Part of a small language model's weights: 4532 steps.
Each number is 500 + 25 x the weight over its row's rms, rounded and kept within 0 to 999. Layers, rows and columns count from 0. Numbers have three digits each. The size before them is the row's rms in percent of the matrix's.

# v: layer 2 attention value, 192x128, rms 0.208, rows 96-120, columns 0-127
# o: layer 2 attention output (transposed), 192x128, rms 0.186, rows 96-119, columns 0-127
v96 114:505459475488529447512469514492504486521548490535543468531493465463482507495540468477497478544472494499491530488474453541502477468471502461517447508470524495489500495467478491464500486485508488480495491528481527526476477497508498568485520489502522535549558494504527494539523467506494493532487493521497493499555462503527494501542502499480503511516478474485493497537477517529500505539488
o96 107:480533529490505539504509480488499463484491532490518550475530537482510522509513521534540492457480467436530467531542508507485511513495499504499515490528474517507482475523500536556501471486467492447514505488463550493498515440485514481510513489542507516500477474491476501466512521493504533470513501500525483500440496509493454472486504476497481481453512497518462544456518504468514499473511
v97 102:508500436499499527463460539475483482459521502535493484490463496509507482507515501480522464514497494507518474525458520514545488481532514481506460537498512492486468521480473491482470436510512477456485447517474555493492544518473535483510469517520461526514477442507463506535516499479505529520496518519493479519497517508480523522519489515469533538529479503521498508485501430502497500493492
o97 093:465483517500493495501511457492521455541503486500509504524522526487496502499489484485469518475532457456444472495530471518494470505473491477518525499522484533499499533488526533470532487469476548508519489474473489490526526500456472528499562515496531476551516523514515446529461490531516488551508522499505489516480513497526467472523506542519509495512492504492461502450525553524521494480491
v98 116:468515498508507498482493487536522493518481502493476484534484518545508435507499523511511465491517541528479525529543499531470515496491453533462500486481510507513498518458485484533495489530457502531532490460478459503498476521535501467460502495480448528499466509475514514451493487474487539565501487508476475502507500459529505531486429522489497455509487530537484473514499495485521506496516
o98 100:511495518493486533500478509509484541478519488498510496512530494495457555476520482537470507506507514499536499480469521486504515507517538517484514528493468510448517550519460489486492492524552486512474490488442531518476514515498550525519510544493501494477517505521513515551526498516494441497576510501452530524473526535538526482465505494491488507491542472477485487507478531489483540488470
v99 115:466472525489489502485518500484508533455529476484514545509487458484507527494541477490466477510510479462513473544558536508504499487515530496483438496513531537499525505527503475463491478499525428481536491466511513511456522440480494473486499483497488489492468498546512534504539508482503481487499521486472504475470477527535475468489490492518535521533500505500485538516544486496497498453507
o99 103:480516499498492474468479508505511468497471500536475510466479490503475497505461525519528534503502475496489472455465451493477542482493474517492516449502529505507479494496507494489523486456473549497507530563470485477514486527492503549477530544478532528532511470477485495536513534489511490473515541480539492543529503470499529552498477525458494470529474512471495464471523503508488477534521
v100 115:472517555489504479484483491528545517482505509448472503487534486456498572484445509539476485475531467489545494486527496500499454528488460498466484459529453543553483529516509535513496516489536495509473507545508527533513490499524502477457522494536477529522494465532542506495527530503471509514491513512502475513484495508495509488504499508513496499527508445498514491511502484526499505470475
o100 101:493490479496486516537507484499485437510493477540489528498532511567501492500524494477545503565476527524490499479476534526544546455484518505494504518445506484518516530472489492467499506450509467513507553501479525504479474473498469493516516497471511520520478513504502518483537518493530491517526486513540496515519498517474511523456454463455472497501487499470473463473518498528489545491521
v101 108:524517481482505507498461475482478489534497484533521459502492448526485460498503501507493495496491521487479528492498538492477500496513446493555445495484510480487480483488489478505506473507559541502483491520534547539500499558500540523490501482535498539471528533473504502559507431489459517499522509487516496528454482524474475511501547494503465512497498473496522472464500497493492501535535
o101 095:501507543452497474516520495482519453499512533461476513497512526475493500521487521507501491521507515488544490525514524535501502507467503562510541492545518516463477464481470522516458490536475494503481503525464446510508506497503474512475535469500465536540514501514526500487450523483519476539488498516486468475509479495524509456487540452449512482538510511512504515506493520507527507478431
v102 104:486484541520490524468522478510484492470486516513521483510523528521495502498491474468468491473463513483494513512507507487506517527532488509489529559496481513501512470478513534515471499488489469465522540485487497500509461527471501505462490489545541493536480472514479585519441487470486517479447531457469496534499530484561492502555510498490530503502513481521518509522482445511496472477500
o102 096:520486484515508515540469497494514481474474459484509523519495510484527528497513481509487492518527509499529473494520516446445477469474484495484448494455479477503468496467477529474492515513516530486555500571514484500511506493472521487528480515506458510481473496525472450487515503522490474505510468504518520488468502506455510502523470508497501440552497546475462518445488537460527514505493
v103 115:517484519485519495488486484498515521532484509475489472478535464502482505510495507480438472508523479502490491435492488538516469500467505466524514461499504522496534507466514519506489516491484516495461498488494437507504496524534443481489539472454539536511541466489538504461475468492508514510470526500504521532514491461534488500459481519487520482502525550526487533570487492481523513494537
o103 103:507539477529481515514495515484457516490506507534495505503506518516505482495548482507515513481504551509503476549468504516512551473499460494446500558506505459468493497476455490486493520521500518519491512510445505491542494498504523519501485450517486449441495525501466513490513500474505546511501491490504476452491489532418511472500505458512462504509508474476521463478517502498479541496486
v104 106:549479476491466482511494482492519522531482519546508521479543471458475471521536487504518524499510506517509497495487508528494514561507501502496502464506496498485530492449514537542474509487469495532499507504498477443522490540480558488499452550503507451543495516481482511467478541519465464544490487471512488531519544490489510499509493524479476532509468451473473511513472504519494489495473
o104 099:504513447508481502463508495502516476493508511474552461507499506492536545494486483464482488494546515480519493499522501476532493508517491504511503546471503503544482569488508446484518463477518488469498523507496463515514482501551519537560525450499475490457470517486536490467498483463519479464497488477482495492504483518547463501474547501505485467514506497537523518494490517468499489483550
v105 109:481547473530487530488500539538529511479501496449446485471550469531477527504505509470484477463483471476517490490502501489519461523526478526501506511497510517482482481493523523496514488507463534456520505485500495459494514471550513518494538505473516495560479523520512467512485554479476526490492472493501528506487469516554473532477534507498535538508487522526507493489552486525532515520461
o105 100:544459511518504531521459486467511510524537508532475502455471532521526502528511498510488528534526511529504521488523485498476514462491508483467541510503539478474489521531506515461522482532491525514498555503500536479496462534476512464492535491523462466437489492468486477475499451483486493544509482513482467487481512499539471507483456501521508478460508467465527464536476486493487515492506
v106 114:485504502489466515466463521538516489503493509511527499449469512444538495465499490504510446477472503475494527521528551532487501464469516443490488523478496454485478506474542532489576462511493489490489491541500474538464508506503485471511534481524504555488488495501483510481486464512476502511525448473506535472502478529500515524506511509530530508522526485519492487510508506526521497544488
o106 112:550533513521514500513499491486457521486542485456517514511497485496473501523520514492472525490518475512488474480492473484514532502513486535535538517506492517493489477458477505498454491504471519496510514474475484452450547491447508520520486533454492466520511519483477511486549528509543479471462460485542461523478500486473470534531477457489452492480500515488504531535497516523495532467526
v107 107:450518487460495509529489528487506493495485545515516505497518493476487528461470521444529517492482507533522484504429537527493494487511513540501489470491493533492502512474511496481483504512545490475541518484459520521501511468467481529510446488511500555472499518473497508451528458538499464462462474506484518523526458539483500486490514488491503479484509477511493491467513526507563518485534
o107 096:512528488533505500489507515490461480566511459471487495504528502521462510517491515519468498478468499468488508526511447448543507495468478529489542504496510511529505491528530502521472478503468496532539501509484482532423529535514472462469509493505494525474511494533531525500510521503524466530539513480498473453536552469449504475484480527500492525493497491485499467507489509506510458518485
v108 117:497509464507444487478509454481493471447476503485494464491508437495483499484507539530538546466461461490472507530527495500532474483504536502514525509486513506508473475493489488510529500501490502512504532546505501478482467508486520531485487489475543505491472537514531533535503506470522500480514410506521518558459471528534527532503512485505484490500485493478514518491498504529473471470499
o108 102:517513471478497504530458476505514516540527548516508506506489526449528494515476470501455487519502524507503530492495488466453507536534546489526486521523524528495507487505511536490476537522487496465487543502496468467496525506506494510498503483501523493550494470505512506490538521489484462476515514493462487481522470544468446507512474485445575517504543451484502495513511489504524533473535
v109 125:479512504498549520472513500493536540511499496466474514493516497516497548516463517527488495485471520438493485487504476453490501466509464478460509492493493500500493505545507509548524510579490518514503501497535512498523484531525493470487540490534484552517518466513497496503538518503486518503466530441530540492503485509487535516435491478466511472472480519501533481525492494468471514511464
o109 109:537478485495507465489471478453480447462503466532457465507516471469501474507502488513516493501472520526507491532505507583526530493513551528520493500490510492516486486502497519427477509473517511515451500518507518510525508452483520495490469522507524491518475534491485486499505476498437462524532478493527463467461493488493533491523477508501513530512491491476498507519525539518506552495524
v110 113:506483480528492505511475498521468527465490533553490473502517483483510476540508522494487482550528560477478477468505488514515524489506535538507523521481513476511519523557481492511484501534541502509508503455481493494482424564529485489487507492533501468518518471479486486466504485507501499504487478488471457519522500447495508520542453527491492513506498534521473509500508491550500442473509
o110 103:522532550486478527452515519469528482490510510473493491499488517505476504514525518531532533460522486498535524520492497509475478494509512493537488480508495467486509503460526486498492545495526514527520476519533532527484515520477491476509512483443483485520528544527519518478494505509491500489500516492457490514494529561531503477475547517536531525512496452443492489449533551450505482541519
v111 114:475471498493495521487504470485510510478536455473498482520462491498484508525542496495516472512535500506497502534500490525462472472478519470508499488443469520498493549494498541523512496490472495523586466496532480517494559496476470493506469515514493504505521513505539544464529511538495472465531505526498511451491486504529516460469519479491500530498522499505473546525470533512517468537534
o111 108:485527492485467449480542501500481501495464526532485468471515504485490488479478539495488506495478512451516509450503471482526507510497444493535497524561496494521489442490448460554509487462522453489492510532483515502487523520488536543512489496517519515492451481520473484511494468515447507528498489467520498507507515503479462527475490512519498489492484469487520509453479510525442505498494
v112 106:507510550472495476525484490480511474524513508509532538503527510480502516537491539482495501479511510498531496523498475500520468456465448498494541485558524527511466533482530525516472553529495507485512512451513507487539474491469472472516466510477461508505503487456492512515543507432513459487506500508514544486465487477517510489539466519516490527477522521453540479492492523474503504512472
o112 098:513508477498500514478447509529522539496448474510484527512530438512510506464486486474463478517491519474494511504514493500497503506471494520465496486469479467555458467525482462489486474474540515491489488478487517532488521551522474487538530506538544492465508487565551482480494474525519496496504504489507486492475518530501547505483517537501531458527513516496478506503558492506476470501526
v113 128:449508511445532528475482529508463472464535492490517519489475527561465466509451486508484491418523472518504501536531500494510495453508501486521514483491517523527501539510470462513511445510454492515518497499524518514478526518479495515521511502522495497503508526477475543481515559534501509482495499497506452492477490492542478521500479502454498491499488498525456469477499522512482509484472
o113 106:501458481512491494524460431495547473490528528509488478508539495500497516452495508520490509553500510490467503498492482440487460529477503512476509531510476525485485509538471504479509545524464484506508533486507494509523488456487564497512483542497528526565541517513513459535498474523517464497490519501555521520520542496497530497505524498528505506509512475479526513522529483533518497487508
v114 117:557532529453489504488485507470462473484472530508505495490537507539436477535529500507509513454515468523495450502511501501524538472518508511469540534511490513508484533469533490494489495480491493502489497530498522507503467499495491488504443463487527530510490414510476478479477522495501502511529510506479483544509517458507507495545511469482505519509469487478483506457534550503482508535495
o114 099:464463461515542501531475480509515536532521460496534505566515504451525487468486514496486476506486515426483511526471486494511478502470506490568507475456522450509473492514486493496524521499512518507502498474512519492497508493494487470476506487465457487492520491488509465517461532524524495504465494515502510520503497551508497430485487513500502478535553517481531515487479466475488522502470
v115 125:466475509528553506502514525484550513482518466486485526539510486508456502501467459507522521518493558474520507517486480568472503527506502503446517488504512535496538490507492536561502473571500465507497511501522477565492523493519502493507498472516516472546515490510506509508508495467478489498512516464429477518501528499480495515495493490483504490498476502527517490490441489506469514489478
o115 104:489480468486448530503502512506476457477531505523469463485486478468516517496504563562481507498464478509550500479523526508547489475480511539513479492522485499501462509493550483475566527469528484518517471464489523517497503471509496496503503512510525510488512546527498526554485502448515495485538502500546484503513468484543500485506472509502529457511474495494509500490515549492531485479482
v116 111:501487481484515500514472521478478481490504516466525439491488473479520484496472486496493503471512513487548504491493502478476521525527504459506528508559502509515478485480502452505530513492536456535453506521457473471432495521485523522506533519510510522523525536482515504513478518550487464466522532523481502484552509481449511463500496509490513545502505475458508499537502518504443490466474
o116 101:533486481502485489490500450505481498474518482494495520492521555490550508496458537529527494517530515488505479492509470499502517478517512502522493544479453494541477467544526529480492498533558498509485526461533503489522506469487469510510462523507479515481480517525511514497514537479529529490471514497468479504493456465489496526491520507530489538540461536506487553473540464522546504551514
v117 101:507528524519512517492465487462519489530500491502442498502474466484467512491526534496542532462456450462512510545505536479521523497495484516478484512460448492469475484489535503511505540463537445510501544517524524505504522519511500522528471447522492506499530465531511506541496519518502508505478484489496524436485515519516523513476510489499523501490496520498500486459499432519471493481484
o117 098:453502454505515535526504491452500489472516506511486534481530512498495468535507522511402548499523484530505498485507498516503509492490518468532514484509495495501488517562466507501556480483479518475518486533500448503508549488522491468482506509500499500484474447462517514471499494501494487515500528517482495518505470470459497470531469531490528472486498496507458541555521491523498526494531
v118 100:560491529500505489533516470521495492519481545472505501537534518467523496512498471474466549493513479479505509487488467467488529513488492505501532524478522503511484510572514502540468490517490559491493475455487476474534513504506499480509514494529512481521465483437514497490493458495519477500458481529537567501502490481497452531510538477448468502520493524507478499478516493526473494480490
o118 096:482540514516518518518490504494495527505518484495516518512474471490525490451513512476527479503477482551507521467488472493517467488509505520462466496532500464519488441514458468460485475519521442522512512531514522540500490496516513509476520454489488512495519521540488508473492493480506550512545499486444485500474469579477519511493534499515517547473496522515535520536523519485520499533530
v119 101:469508514519533437488527523447519473489527461493488509483466522522526507536486501490511496541543503490511474497516498471486489490448444474491511533499532508495509499446475544491515534524497482495540529509471475506527562488451519494557500500488530508482502496497515510451509486504491459503476491446462504511517489502541507515515504525520451496489515518516520492500497506550539508509513
o119 097:516521462515466560486459513533507515508459521509478501532514488472488494536483469537448519481471518473494509511510467508519499515490490493505474522503481475497531501491510488531473459510488539534516523479522534510496498548537500500466483523550482550524502460539488526524537488514512486496529495532556473504449510485485503536470537485525530503487479519508540477517476535516503524484534
v120 111:570502503489449506518477492481489509510456495505491499529536467465509519508471501480548518458554489497439492480501477496494515525530515492516498507512490560454484496475465475518554566495514473539479510521501510498491475500473471537521473524489542475496500527556495459490496525543486468523526512496533486516488508476510523485534497527484493492491472527480495505498498469518498510519519